config.yaml
n_layer: 9
d_model: 96
n_head: 3
head_dim: 32
parallel_block: false
init_std_o: 0.0
init_std_up: 0.0617
beta2: 0.95
grad_clip: 1.0
decay_shape: "linear"
Each number is 128 + 24 x the weight over its row's rms, rounded and kept within 0 to 255. Layers, rows and columns count from 0. Numbers have three digits each. The size before them is the row's rms in percent of the matrix's.

# layer 3 MLP up, 384x96, rms 0.229, rows 271-343, columns 0-95
121:125133131107128106110109132093105165092125155095130168095135122090133119160131097152150146127102111187104137115139120147096130113133124085101123147086127108104131072117113107148179074105123136123128180109104159142161103122125113099134112149140107094136165134122146158130137117148078137147
088:113130116152122118102113130155149084140124109121153137138089152105117144132130149137109166087075098116162126136143096108110147124120111108105119152126146124127198150155140124161212138158142083133117099115133125129127111128128141114112135166141144129181156128120148147135087184110099134118
098:124139096155116076176095082091121129147125118150168126160137122080086175136107116146161126165141134124146155096115091126149110092144162126133136118141166160148132131125132116118130129148134168118113119133153141124149098097111118155104080134132138139085134116163081120096126129132094132172
102:110148126109158113110097122122136133124115138106171101106155131106131087173162163149134154169121125147124087153102118110107163132184154146139149115130148100063088127100084175135102146156140152147128119127118142100146116142152116120091148127136143133123166129111149158138118159100111082114
101:165109153124144146084148138115101102117132143087085165142139096095121080097117117114119094131149090128139118135156119148132122081132136135142089103119131144103111127132151132126126144101139147053129136086110092137108130109089126139153151134121116164129125138137100139086113190115165095152
101:161136102133124123139167150136154087183164165145116135160116114120101130139136107133134154105157147114117090171122102128141157159131170118122136145135078053135135137083136128149126122100133155144100158115113143147135114110135082125107108150086123104123144144149109111162146122159116074124
113:166117116137162081141151130165133147102099167092156133128155172136117130142157130152127123123173120133093157108169123110125132138099088127110154132148151138169095133105124139098151151110098148139145138136069121160167117133125085131127124208153127152134119149158133138107105139127147113108
096:119117128161125107141146139134113150104109128147133116162157101101139140109122120150124113119137107165138126132160082088098156169141125112092098141095146121153113080139158166194088136134170131131084109115130111127145103141099140172139095144170159089125140105145110141109138149129100080123
091:159102156128138090183108171116102132149124100121090151143096123148151124105128127114101147119135155127118132110102143124114114131120113092112125184221133116145111134124117159144132118081161121162157112162109116117157118135125152136142119142171086125129145103146135115176144095128106138103
090:113172115119128118102149148116148164126164105122099135139113113132138127142131110115190113148124140148142128134119101140135111097140118120100118131143136111130167180129094129163090158162090106155125103084133177117124162142176136111142120140093160127098131105107141104095112196121088156151
094:125093115123138113183139156128130110122134175131107076173103115138144090109135113118153153134137085142088150141149106143152105110114169101125124118113134152117135136106127135152130166137125149111154146160079141123094115064153159169132102135118113127133091102126116119169087127133179132136
103:163126124128123166157133127119156172145108107163132109061110119109132130129115145146136165159114159116162107110114102144130096121139121128076132117129122097118124142144100165143140177114148135143144132200160105070145134110130152113185140123134114108127116121121124136126172136111071139129
097:118134111173127101087130122160133133113168111148143103105110131117150118107143092145134137165102096170131166120152113123118171125168135137166180167166134130110108099101121116143170107096079135169126132139103126126163099108177134116105134108135106127154131137118133129119159183152095132136
109:128138140130115107132127153095120108164152141132123116136093149173171131111161142117105153119126153091112096109134092123132178159097107141114155178157087111141172155133122148158139120134114134093137133144119124095092168131109095159110117131128135107154161099137178099170118170110094139121
103:105139106117177126165100140072145134091091151123166160165113119179123119173128140161162092112119135138133132122158121103129131123137108162141124165146113118104087137127093164129142100114184131110136095089125140094166132141109140119125136129133119136160160098093172130147109155127130118145
101:179140162169109137113176148106157157173165120141176157140108169135144130119108136161148099156115147116142165167108138166129120114171110131118125117131112096142111099121138155142095157188122118105131126123142128124091175150134120132155131147151157141108147147111171129093124130107156135131
087:137097176153143086145099118131176177128097155138088117103148103122172105168135122164115108102153108131120156109107107146103130188123122100123112146119125144153125123136162142154191150125120179105126120103124145161142097117124101151132133130143135113133130112130160089166158143141134104142
103:087121137150091147141125128120136114128181121111110116157154125128163170121134142130108141121132145090140144151135093143131136148052132175155146167144115150178104154178138168114148118124158129111142179128096127132163122119094102116134146134172109143128139124131147114120103144133178163128
090:163146138091120154110120152134105155146153116105111140133111140108131147109104164114148129132134117111150152160065107157098161134076154147160097149123147107070169128098117157160115128127147132139145181123115096128113114125123146156163132147148141184126113133165117165128117103098151142159
090:113113106126140100121111138139130124132183144145109130138100158095126119082108125148108110153110139143105120130137084126143131117076141115163083137143133143125147096109114111111135090169172108135123113130099086130096135142154140184136163166114121153153146132156171134114115171137132193094
104:116098172145152139132092112143176065142114142128101130133115160129107137113109137104096131097146171115145093145146121162111131141142125133114138130117103129146126121125112143185095170132129144145117125133133057076101146112107136138161101156171154171108140134166078116123126141118112133134
090:125154145143113083165149144145148143124174138114108170155148140130143091139130103109135118081140105145103155157124155117144165104113137131141131096122164151120156129155114144106096170108089175120165112123152103125156118112170146153106168161074139144167107140136163151131121139142122102153
086:138109135104121161122108141121120067114118145148102155126146126105103128159160099147127130129114152173147151124132113126135120094120135152115133180134134153129120125118112103157076158146158165126138093129154069128139134155154136112128117163110149128149127140160108142107076132079138050151
105:089104171079118125107096132136111126167145143124119094163113165103095106168132123096128137153118165086105170142123108131134092138131127162148116152160113126098123131112135149170112156151123171105163102117113139116135136150122091129131182137100125127119133108131156097142104077122127076137
095:130112158124136120156134164127111149153157144152112099171099120165143177101123130135126172110110165111173166149154128126126158129104119121132125133114148131144165152146152134109132109103087137123157128147114118130125056134159182144104123122128137188162167114136128166131118089102127146148
094:119132118122122108140143129154110160146157125110167127106150099071112092088106139104131096163127156136148137125135109140098149116095132155174145137145190118119139112108120188174175132121122121104106137137127134110116134128140150138115122158170141130132138147112121081123186148114085127175
124:124119179102121144121083115162121171143111130109132125158138117158158118154143143110136125149118117146101181138152125081146138131117170134149142139137117127153077159125120141128155160127180121116107106085141151106085155130138147079112085125145145107088103128098122148129118092153134177106
117:112153118120146124139141111145110126111141161110146104123131161142051117114137119143150107128155126096148157183134133134125092142077125111109194118120126164120130118128131094177108125090158161132113144177135126130127117126139117156186118102121143105102141112123167142136106131096184110132
093:103139132112114113081097111159146141156157130177167132101146129172130147126116121129105143166135141134076098079116138150102138119123164117144179144153095088102148138129117153137153136132130128151138120122171161155149142113172116146110108099078098130099132145152159119117160124161133094145
103:133060135173092158119137122170148136138138122106112156061127150157145121107123123124120117111101157132165165150117126120109135118128138144123076097161115117104125164140096112142109148142137135154140107092110083147112139128148122148168152084149116146140136104184130102125117109162126149092
100:142115161114117109152120164113134131139130123136129156106107123101104158129073099146108155084138111125159142167143160113084088133108139073178155156143125135088130112147139099098151168101131124130140095159125142137127116173175152113094119116112103100173153112105156139142137131150140143149
097:137153127121159127099122112139150071115121108122113126127143129152100136142126134094175141177135107100114139136118144132081146134074106135108163128141120105152107125160168070091164157112090128126110090128103129115120116144193133142149132139160155140113151113151160131167152111118127097089
103:109151082142131132120103132102112155089112164120073156108130127158120133116111133129092127120136144150096126143147139171111109111135120084078168128084156123160121103085112129096131135134126145115136182118099173144168127137146134148122110151102131099125097168181159168124116119121129112110
099:091114118124095145093146185131093118127139146087089106159123070157109131161143121087107128149157082128119108104118140119139112154099102129161130158140149131106141115160163138097118152115126140163141118122104138176140146145126136131157122166109157084162109140180153120121108108146132161126
095:138119104101159113130131154112106136136144141165127171091122148109117131156127165180141102127143092117160153107183165102094165137117107122131172124160110110153150125128142123091195123135153130133108139132121134125108081112106119107129141155117115140139143067130132149119120147176099163154
107:101106128160119131103139129184176140112120174097141109151171098174148087143121145088094149133133115125069120149118126150116134159121141128122132123136115166176146115144146121109105135110166129122121138098120138107124132140086142162098110164136154103133092164152102146106115121086135160156
098:116138122098085108150113107103120154154132139152133096123121118062146108135146110150150142138135167116102078093141122169132138125106119143123116128157079105123142139155101149107127122149157101126118160148146149147108159147125164102119118127070128127132128096161190148071118116108103129164
103:135127204118129131133136136128154129150083102070147145130130112133093114128123113155151150170124117144162132171136102144119084144104136193135090124169105095188083152141123131146138138071129137108103114144139113152140124138106130141107115143140123134136116104132150139128112125095156155103
104:095134150117130105125102161111147124157164160152094155142139135174156159151149143121127135116100129179161159110189148166157132095120187092117143113139157165136149143122116156139129099095149153138147114159082154157112127126183147102114127136136130113162137121094105137135142133127140130129
113:164109150122140132120133116142114167179152165110125115125103157084164131146105122108186131103182116148153084162148140104117131141127103109102168112144152105129118080123097139177114131109131131101129153154122141103115121139118165153144101130131135172136146128143146125107117160099114168080
087:147133121098121150084125131132117097122148153127076093117123121125094066102148081075125113093120158154154114139105142125107095138138159125068116117175128107160105106127128150129114139126116137169105104093125147111128122157161092153117108138159151164100143166133139117123116155122098111115
109:138136113078121108156093195119131096135120121119124165138128121112122140130111143143093059106141166131162123106112141133130140131151125136129175146123112099154189105154096105109144102139128129096088123146163128112118142122175124165125100104128159110122089110131083103136131120170108128111
111:141111128126107124133130109157173139138152138105166124120146138098099118137123124113166107149127131131137169135116155115115147100143134135113121128151076124135114085161110174165125158099119136130118143194158131116123077182090075106154112148122123137171151173148128128119148111144173101124
094:130111151071134100148115128083135118131070135110128137140129119121076105110122161121131137105112144118132097116114127142131154095143117099162141110148108141080145141157095130115139170127163140146077119158148169130145133135141101164102123165127143075125123094136113110111152093076108086137
106:142169143116098138114129153102090141118168154103110126146130169127149126155116086085145115152170161128132118142143062158101123127136145114101180157151127119115160075141152158109128124103159113127177173165122105092134108097098146145132120132122159135138118132109145106118098104141141136118
100:137154148097127109142138114107117137139141120105109151103172122130114145138147156125096133122127092157164102177116129148140104111128132141141123112176134135123116100145137112121092151098178162112143094106085108124134143123151173154150139130107148162154127096123193166097079143126094167095
093:099092163123117107142128143158174159164114147200153172171146142163150127134150135082102150119141160103126125132139114109172118145141132123132119146157134165132081146135149155136123131109147126148159105134133114119124105185151114127156116131128130154155103116169125136144178106103122091136
108:137131109099196094106145163145114178099136126092152120094137108086150146156130115201102105103156123100060111163148121122132106126144124105144152158124123160117141111139107122140123138124118147149136147076130167121154125088122115124124178122117113133133108126147142130127141143141101148152
098:148142091115164076139110080155117150161092160102121167122098135137133124130131120103122144116155152122144070114162107133098127111140111112133119129090121130179128089140147151144157111078152140150134113144145118079095111141136119181162140130135151131103114150117164163142135131092121164131
097:127068189126128166123120168121124095159119098146144135110146132120104123095153109124121173111134137100159123125128075109103133123097103112147162132080135119073135128118135074145137134077155167106133112152121086144149104138134140101160131112122137146128174114164143136155124115120110129136
111:179142114179127163104160122147147132131141178140091093154145071121166103165161138125123167134131102112139143118146145141134136164133119144094146114114121162148097133148125139178151091148117095143107120100103089120120148138088130121150116144167122155141122091173120125099116111118119163131
108:120082160151128081089134147116128109118167139176166091136148155156133130127125150086174125136117150168144130114131135122097164106146120098114135132110127156124138142141188098118107123123100134136115113105153149094091132098124155098137132111081135123113131110073142134140117160164168160112
102:182136192106161082156128118140156115127154118108159141144105133086138108120179109097182144155131150080128120114110136155173133120126167122105109127156135142125107098155130140108142095113124126119140114165125142123126143100107136138102127119138158113114102119136150110174092075125143158150
082:141149127147127131137083122116164091091148139115172141109085130137121119134095101136125123137160151125139112114147153103139148143153091106104140144117139146133137157134155105103150141137121132168122111085065128162150158134147145151120138160163140076117080122160106157084156127116137070157
106:150155149091126119119094110153131135189126133157145130165094154089090126151118151173141157116110134121123144105143115089111123168127140134129123161146121117096105126145119168104150098094193140123132117092147159141136094142137123134078080109128119124101099099141073120131116114152110124128
094:158100131117070127177138144118125119148080154166125135114100170139113162102125094185128131097136143124148093087096108121100075165130134094128116122136147124135146121140106138130135173115111111115066139117115106134158116151127105135157132139080135111136124158133118156165122154112096121112
100:138150148117122149151147170116107092144122127150092151139108096189132149151127148128119186139166106149145171171115122153119120103140137112134114131119108127125103116119126135079117137188123106108108096132131097137140163156149131115143082097158123093112173095105105116144130156160140149164
105:121138156164136116133096123116157096120143135104123132117154132108132182117182142121126136118100198136096102109138145159129163143119171145118165134165138170115118095093086108156157122139096148099138107086118159139183137126133113142098171116156119140125145143124091159136122145150114119127
094:161126122111162128091163138137178168120149105124117113121104103131119124146155095160106179131130118088096134136150118138143148153080144148088142120112111097138130138130100152101103135104149153134120117190134129135085134084124102160131154186175104130112138140134135130130124116133098163170
096:133079119145141176109118131122112136141114110146113126154077150123093205107141115123156128123113117123121144129115080170154107123137104109129143103128118101121107138159149089130123115119187104137106099122136093132135140148156141187096159149124085156141085146165103145139121140131131137158
095:114147114107142104104122150109083108129150102123108110147118077117083096140087089104128123168132125192090118109130126121114108126090108078117132108145085126136100101132119170104124116138099105081115108164128122121102117136140137144147141156155112138132121097106119178109073128111134098122
100:133118064098140110112137120120147156134147173126168149136103138159134085105126137120133106110145110081083142136116143131140138122132108102119147094110119132093147094164130172108124106138120075135107093124130181118074120129126145144150179127130144131146164135163180110151157112152139134121
092:129098107116128154119076116128127154097104159127130136131064081099154135132083143145153127087101142131062144128131128124125128124173132151115139110122159117136129098149079119108116175105107139157156154150131102109186143124173105093126128150135123133094099148146125133133106165132128120145
095:114137095109099157155134125120170125113155080174142093159118156104131146103111123086125139108155136161161089132120097178116115097125154121087078123118136085150088127122156136124163137147141140143161126141124150132119115146098149179149148132167148156119111102133080130139097118139145112127
095:081074133125121132127116122126145167097129127121158163121114123144113147139106109141099171137121110121144116118107109162096179084126100142131151123147154089129106133153176110107092120110114136128131131147095105122135103146112120134159068161158104119181138182139134102166100140159125147117
113:111091164140144144141109143126094157088102121115106140133113123081193124149167142152146146115118183148140113164124132133132119153140137109148128138170142140147111172130069197125114103164148105123124133141130170122104153160143154122116107112132135134119136065149124107119105125104118124116
111:155092157093148090126151092147109126124095173135136131162127166130138107111124082114130139146153108114116133129158129127160135140109147102113139141118080080085117137152131133100106130127171114120105142126101129151109137102156165125151144134106128119116087099088112121089144080188149088137
101:126108174147081129168119143134089145127129135101091145153149154164094129110094143110138131150134142154170123170143080160141128134131101169121085122175129106141099112162151152112120102129130145119157131144119136155134117144108151171170139173137144187139127165155121121132127121108144146102
091:148098136190109097085154136126095118133141120166130129092148131095114138077127163147129124129121107139103134112081121137110177108113123116115102124126090139166112118123165144130109121110155142175142142117110110117168149121173115127150147110166148187131135113126142124154081136093106155159
092:112077105149140127129121138130141111116145144129127152130154130134114139151115160102140114127154165070149112131121118087152198122132121157115157166127088109111132101179133141115143101190131102116179111140166131112125058159140097143146132105143103129136130123130162120145104115107126118099
116:139154163099136131139101143144102169163123119117092163139075135119142152117101118104124100121179129098077130163157132106163145118073140095117116145134107127141088125138164107108124145091107142114132122101168170136114151157144088141144129129090152112097124148121088118127137116112163161118
084:131129160121155122144132102123158096099137183121111144125128110126127132132144162124145174163097143085121138152150134159140128135133178095115090143090142142134106091115161133118127152124100143131139117129110122126131121119139178151098163111179121143134059157178110179119146121095162127130
094:135090110138166094123125146124154065141142094147113139139114061117124148104148185096115106133117130160146104128125146116080154109171116122131170146146147152124185118175137127133124123093145122127140118131128144096149120180123154109119150165093107101115135125148121146135146155163121117132
# layer 3 MLP down (transposed), 384x96, rms 0.212, rows 271-342, columns 0-95
107:128144163115117175192140091131143114149144121095164181150152116164116114156117148179169108133125147111109160118144102146135087118080118118126110142119130120144110161084136122155168112112115131153141150129150129126099103126123125116119128112124176127169130133155154094126088133154176107119
094:107100170138156115122123135117151096185124148148116161139093120102133132153148123159119150159106147143169094134134155140127073139131131114149087113116138146094151126142128141094111110191158151163113113112141169100117144137112135157140084125142136129192111115085130117100164118136153111126
089:140141127130131138117093124123148110117115107122109141141107147157131092126108133108142138140137110086094114140140129108087127193127145067141136127118120155086115117117106137112122152095161126113151159132118122109109083098124211117115107095133148102146148097073136095108086112115097140093
093:165145127095126126135133117126158125090149117123124090149088124189132135105096129098104126126146104106131142138145111135150129143120101118161153163113068136156091158124134111142122147117149113139091116123085100095147157109105135140164074163185153153132108086117140101109163158144126124121
097:079136138137131121144137121114147138133128115128155112104163126097130150189126141126142160081139153116127127122069096124106129124090094108079141161142151083119144099123161140128146119122115128188119152141131144169142126139102139133103129095106124122135143129125165153172116053155099138119
108:108121110139141110098172144134112075173147095102127112114133101149177128128110141133136126144117150144161090117130113109100114129148126118096172104125122150163132127161101161094146098069138101179128177148120091131093148135175094109118099144110132112131108134142133130112144138106121088101
102:155108120166094150113124095125104128151122141160145108105113114150138128127116136143162143116077117121137120129098128128129116135157146109117112154117165141149103163115140167092106204133116148095152105126116124118107138085077133156183116074095116178120130121083124165125127121122142155124
100:153131144148143141103126129092150177149112112065110155140089149172155137160129160131155128142136107109072164120155134128143129186101132102141146139125153095084127124124103164137115117135146102172138142106102127105093130118144163160108146152147115133134113116099137132172135108124129178115
095:119129139135105157142152105121095147126091059083105147114164117115138102152119140117086114109098101103083145097114132131119095078080120113114166131109141151144124163107120174117119132110121142113143098116115127104125160112156141163138109126142105094096110142132131129165183102118105129096
105:151131115146114137132132112175076144118080136141115121150161107142079101160136146123146141138155071091126125096172102135122127151101127143152140156097158110094109134144148098093125133125146125113136147121172148161171169120167182111098151110137126118139096113158133106128138101116101150129
103:152135153130081160117101155115157128129141121147180118112141126127109155155097130119094130159120188113129130166119120087083130093132138139115164103125104088120134144170108141125166110145095072115134092113136126106137175164154110100129118128171119137132167104113135127152114139119152120172
101:116178100165127163089153146148138145120106126107101113102144144104137121148106164172147121176159095126135092127108115141175146154113147100120109113079153098120109099148143138182143150150139135150164116139096156138161128137096134113139166126118144134110116125112113089153123148109186136133
088:148112136104152122170136129100138098118094134119134147131119142090104155101124125136087109150151119075146152165138122131092070144112151127132120123116111092116123194137148147139135134122175104146139135170126095110131147140070121148134145075109148122132106145174175129115134102135154117163
106:078120150135100185133118106120136115120122154142156140119110140099145172111129138117136138090095114106135115151111134131168143123119103147083123150145141155162153096124128170156060124145124176123115118156103170149124167126100124159115142096105128153090134137148119136099170137119180118114
094:110150129149119129105142145143187173161112132114147133151146104097147131122090138118106146135086075146101156147113126152134135152118124116120133126100148151164077141157119172120144106135094073136144125102122065153134117157138147075141134124122136138153158128105089136120130079121112150142
101:125129076117155118160156095137136156120150139130100156128131138091146136119124117132171113164175117125172079119123154118115119106095131136131171114141154102098168142170166117143169152119137075154120122131133114099105107123112131155118105148151072141121119076128160146167121134124141134157
099:134115098127132120122141193124124169153132126170127145112121110129135096090144149079115131132179183118123146138118154151067157132134116119147128107123165110136183128147149109127137128102079080130153131152129140108136122103152162142150154097117108109122144158168124111103159154098147143120
099:134160143149154166172168124093109114098111121132123131130088126133148161106164128141111167161088135097141118158139111145161158095099153077128078152145148124111131106181101162128156104135104140092131137134139130158104145095118111146126111125125138102131100152132107093113181120142162137121
084:147114152145124136169113133137118176077092100149141075105134124121121140128138144136162102112141146133095114127130118094145115077154096103121147139157132128172109123141135113097146131112086120165151062131130135177111123085139093113119097170088127135148091124114142112118128116149089107132
084:138092158148125120075068156123141110108105086102082144106104112143155129164113149128122154095117128099111137100108102137127128131125174129143131141136128132129148168149132134166109080142092111133083112109135112129103100141130137194103063112106150143132129142114161143143139130159141129117
096:113150107128177118124134116157150100127141144115143140135171101171100162183121167141129132111106143102139192121109110078130108078144088096147132103148160155113110127113120155153121133139160123106161164152118107124134107105157133139168120096106161134124135101127144134144087102138123159099
094:122125110113147135094125088105120127106075083135110108113106116114116176123076147122100137140135155174158095166140156132121151159130121137164134134128070084167129118113136138142162132137165126087102112131109145138150106111139085113130103148144125150092167126151121108119130072137135156110
087:154138153167176102134120112152129116100148162123186129143114165091137102145130139158072128123098124141136170101138100113142117143139093086152125126114107156164151091175129101160139122143143104130088116145100147145138184129143124074088120106124119109142107123142121100139146127143151114120
092:144169096157111159094164100169149135086109122179105126162134144154141100099108153143109089123134110176093124138138104116100089131135152097130124126140123111150111139104133134115124153164132149134132094101138174158092155123137147073145084139171121112104132132146138155134153161125124148116
084:155110148061144122095099148100080088138175125120103114123099183114138087124122117137167116114159105156104153096097163098132128119132120121141153145084056120105158121118110112136122140158104124132124142112140130159114124133137102140098106144139111114161131139098131109144120156177128123130
097:127094114100138164139123117095142133136129143159112155139085158113128120119109131141131119171162143147156144115159132093101096172122131150116152153170138134146178180113097129153174112070125139134136157094110106121127155105126169153155101126151137123113141136112144111114146089193117138117
110:154143119105203147162124161106103126134176130116149145107108130099102161129159114142134125110120138144142123116122107139103133101131101129151140099091095108111147074152124104121176161124103167148120099172122122100171126152126121148126139174151139120128139148124164132156139126127193129158
111:092146097135141124136121141123140137122135106137077111141148082090137132142116134129131137072157140101123170142131145121149108131157106168100132151100158117130110150137144116122102141126138129139126125188158132138107063106143141125059149098119139148125137171155126152154094175142149122175
095:083089122105146104148064096146137107152105154091144129151135131164088128087099150136118077126145156129128143128119097113128147142178098118112128079084127146131175103149135138135123103142122135086123110128136153113132114163134148163127175108143113124139124154145136147116119151101126074129
100:108135160163143129064130138115143129104064160149110141181182146133103128106097165162151151149097069117115107139099137105143123149155117131154113144126146172087160129091100151109131145144127156124107131129134136145119136112125165125120117125114129167144108126123129126144084105101118162139
113:117129081106139106129109094113121143100120163151135097136134157176106126131112189145159131132117165168145124112132135144114143185154125110135113122107123107077073087149123096125107158109125127115157115098068146133107180157145127131130141125151148116135105127119121131142120124103147158177
092:151127150109129195144122098115134188137053125092117116146096123151128175123120130156134153114120127130135124130130125108141140169156117122142131130141164163142140139129152153114112117117125094120112096105119135135169153103071115142088142144149101140139061112148147137166093131151111110126
091:140137149136087161110171110141102146118133090115115088174111133099152121096095153126188130108130135114115120093128114133157130154152139176116128138152164123086112084134142114134102128158162140183149096130135115180099123110139140158126120074117121123100123127121146093126141160159144146121
078:128098103112195123113130088177173106131133141162159121119148165119142114109131161167134128117102133130149112139112118131122106136133119138105116120096129156133115125100114154140160144149127090110090172092162132127101178155134145107110154109169093127122090143123081157128099129118150085154
099:115102150098156152084094116129127127144119105132129161138158150116142127096139163154162145139134125148127121142149122124177141137169112145147154104106138145124079130112139104039196106147127113125145177116141158123102144099150129140161097139118149129133122139152156160138139131113135076121
088:151125132088141125137087134140148140105094111150093195117125140124098155105115145135197094123099127114163111099155126137130172120121122104120137122137142074122111128122132122101127139168101095138151106159113122127124159086101127125111147131112112119080176106155117142118169133151133091093
104:116117173106103125130062136154123153114171117113174112116159139147134097124141170130138135113094123158095177145156103123160111140156139146112112104150147131131139142130168123100085119136150160136129137125116170164125114123129128120110124113092151173136087097115144068147141113091131103157
101:113129127123149134125127126069096120075160142151148082100159143129141130129111141095140096125130156140145115089137100154144175153116123111103129157094114116074115109120168100095127114113189141168134130117116124143158131137118081124125131172121141110142126163138147158140185140149145104125
075:089136112116142134170143132107111151162123127111118125098096128112103121141167147166117089131157107091132107141114109151141096119127177145130155168104110128142135164155163135117119132112137168152159071103158116096137106129087102167120107129147140144112084145134114120147110155138164181166
115:118171090111113150141114109170114135154136169131108112157100145118126109109156153116136140162136129131117094106129095142097131146177077113154154096124145128127127119102132095149169140135145119105155159132149111151177130133128122124141100120149119092093125117153109139176091083138173179095
083:131155136097134120157124099120138106127068095094138076152119161128102124125137106156139111110088101098157140135161115111105134132110101151130163152074144108119129185095094136147116109147141110192136134137148137113167106163159155108190140133123133119144125145117111127128129097143131153135
100:112075126101169155131163134113136186098127129161170095145119097154139100151153160100178140125068112130111175130144118185118130137132148135143135128116122135122106108136073138147151148132107126121109168123116172127138149149126108164125139103134116159122141118155159141131086119103134107128
103:128164078104137121102174132111130138096107150083169103123126146149147124133139125154150128148124116147115138106129161195134130122159141089134122103144161105172107119134141130112152119135088114163087096142128116140109101130116109126118093110170131112172135150072123118101097132181114121104
094:133112161175143118113111120114148105120097130159116147136102145161181107168117142110114114121137119108114127113178124076109122100180149156147135120141097135117074147102121101131157145154142096113135143142121173184103085156163126114129105162127148128162142134123126118156097090109121110142
099:106132124165086167146105121133142135087126103141092142148123115127178149156175143147105117177115127091132105103121123130094134125175132135127161137170128100078115088184119141119098115148133120139133112104162095111148154124107121099126146140141127124062135112123128114170096137109136156134
107:128169126158119166138152146123165110079114115116116147143127131076117145130130152161138120073151127141182091118125106107146141078164137114109106147164152163128165154135154137103148133146154143113185130172123120104138138116128095132111139143119128157135147116159132114133133146113164100070
083:146095126142112115131125158181119088079110154129138156135058124137112132156103066122146134146107123164152124119122133178109141126140136141137116113142135130115159110113154099145132157143118110085098155131132124147091141109171165147163087131157131153101107123137122155076143129152151137107
113:128140162111113112133133125164102129110094169104133103154096142134094170164122168178129090127107125084105162115117132104096152097111176117152130093093139128125151114107125167125121147123122139123124120158148121165085167143150112150163145171122087098087148112138150110105125139146116111120
093:134151073159127097108112157115104145121172067168112122124119150158116109118153171121143144122135096144121162107123129128138094121130091121127122170106132094180120120140142126147127100138159097132138109120103086121137099132131139138117114166080106132135140088122159158148142103128112182176
105:142131105094176107114113099141145152137136126106144138167127146128083176110114166103130149142149130169115121115126144133156167127151140111156118132180138154115137115113157144117164125110164170168140137122190177137147124139115111190132139114125136075125109096099101136135145112132092122128
099:091146117107108125118102098140116146135092127127104153106155136126126167116125091099133107137163136105139109159128135129143111144112116112095123133124170136118125102121125133099093145127186161157144111093133151108085155127158155158088123102091129123110096073122160117131130131105079052144
104:102127152127077130142110087159149147130105107156126155176134115088121158143106133173134122139115165120078148148153112132147125180114132131167103153103113125132117171127140137156149167108141082179128137108132132123116145126158136148148135105122118112163097116171104127078138129115100088152
115:116147125167149115146153141090116109106199124147104129134168131102127117115111118123151115131084148105124134129144136152126161104133133092119107168151138139108133145142112103153119157094099147174143131120134131103169158163049115147129129131140142165115138079138117065120124154141141118152
095:086113114131138105119138077117121137103126121087115150146070122112100140078171156122150110091139110123120153133154138156119115132125168111109067108125166072144137150150119159135134095103154129130138140103154120098089118106113150085094108135118157122120128154121129091137079123127131119159
097:127134124118154163108165146137123123095147121120128141154092156157131112116127091142132132147084120130089108153126110136153149093172103136163100145159142139178119151154132117132115124124100085080124057165114109129147120101117144127176154156144110147117134163129173134160087157116135121109
094:122145110117131158149064074116087120105157137178107128121136108138145095141157124115167125131124117125104128135112159153106158138110120128141121111098111167128122146128113109134133098154085137109194129144136134082090154086089152130116155146117101126133154080080139106147109110142142141122
091:134134094116104138121090152161140136137114155104153087112101131133139148133111139114144094098147153135111166128151157103107177183150133124110138140119173122158091117094142136123129144114135126153127112192124150127119099083128097098124123117113106118134148145086178093077117172128159136114
099:123100097103147111141100116137116118170112135152139145109137126107129149124080099089149088115142126146146185155102101144128119169146083096086117102097118148136128127105131125130116140106158086111085115177131128104108126133161154105116122153098150106171105107120163165110086132096130150140
085:148127127187133106140115113128146096125186137114131133111123125138119148149132103135135118139146126120136136147132164126196141125111131114114167104164134088140087120124099108135183130164112167108170181174155096133137136145156105095136163147157125132130130167122165113104150111087116140148
089:077101122111186125156107138107094113121133134104140132108110104102142121197113120165110102092142108129123068099116130144147115130133115128142110059125089104166139159165122118089157098143132117131098127155115071115143113161152146141113136116113133141116119145128128129109154169129123141111
078:130084115122132167131100116113147133123124138065138167110099152124127120097157138145112109152124108113151094120139133096127138203137083128143097137120129089131150126109135086136099114140129136085107124102127129086174135140086102093117138081114101136070157121115149134138128166107121122132
103:129166179157114141195126146108142140114163140117128159169113151114117173113139086118107137126126144126111139161151108108147132115135127103134108107137106146129136162181136118184150137126154116139157091167111117115153083114091122063102148158147111115095150141161132107147137128130137120124
088:137158158164146115115152131107158087164159098137163126164118148143079124122125109127102119119117112114151144126124099116176076100119157134091121113084095129130125099170176141134113108102107089130137077118128102144116135180140130108139120113148097169119134097146137100160128154145109123111
084:109120103097166101113142099170132151139127117082098136142135088128120132090114148157139114131130116140127176120119170091164146159137084145161111123125134182148089120105105096116100157113126182150110115116125122167105150116153112118137128104114159138171110152121083109138119154148107163127
089:114190136101116129179153071147136189167130151114132132122133099091131117119120116126165123148165154104145153145125170140109149154128158138130132134149126143131113110100119115120113132144168099120135148169135156124123139122144136159097163087133150098115139120124138164145134180097170149087
111:152153120141142145116136175122108200095133130141104101093157159115083161152096164112129096105148106161168116135133105105105130112158118110109120139162103134130132083165108125137179131119097139110115095102113129130152140152117152131146161116177103129097098104149151124156152114109127123145
113:142127101138113141151095166148152134085145120115136108138107113163166159096113123148125118159144109060107112132136141133126152113142090141090136133114153143142120135085134091144109123130142079144160116095114123139076170122104102154163091121180147094146148143143094093144122126144094127122
097:133108124122127131134122117207149154149180154107125097109150108100126146134151124167133085121125120110077114130142179134111124140103114082139138100110143131151147136085119131139149104126152090103163134130094120097106146115119121109092150112121100118117108147150151130137189135176156115161
097:141075168156145171174118159147133138115154130177140154133176111145168125138094110121149104132103160149164114104154099086136109160092130124112119147152146115102143104137069122143127143115150134154116128111130138118126161096090131136138150065138108105098124132133102117154142141106148134101
099:087109159139119128109096118168129140116076119149137159145160143130127124110127133083161179163143109087141089134098143132147116147135128164138102163087134130118146143113080169130118145160151154161139117133127102144092108116119119158125136193134174126112101139145126113093133128159160125149
113:161116129150121136105106167113144086159142101144076165139137103051113097128117132133107140133117112101149108137141152106116177145143101110132175126104086093097119127128111155152150116165116136161113157166140101109130121157140113116160087135156115161141167134114123153113123108097124150126
102:152119155146075104142156140145126169172169113146131103134121167122155122123109152140071118133184164128149115107146142121128128124132106138141162147173136166118126159138100148134159102133115086149141138108133162131112139122098110108103082117088144148127155140117161083089151142161111144140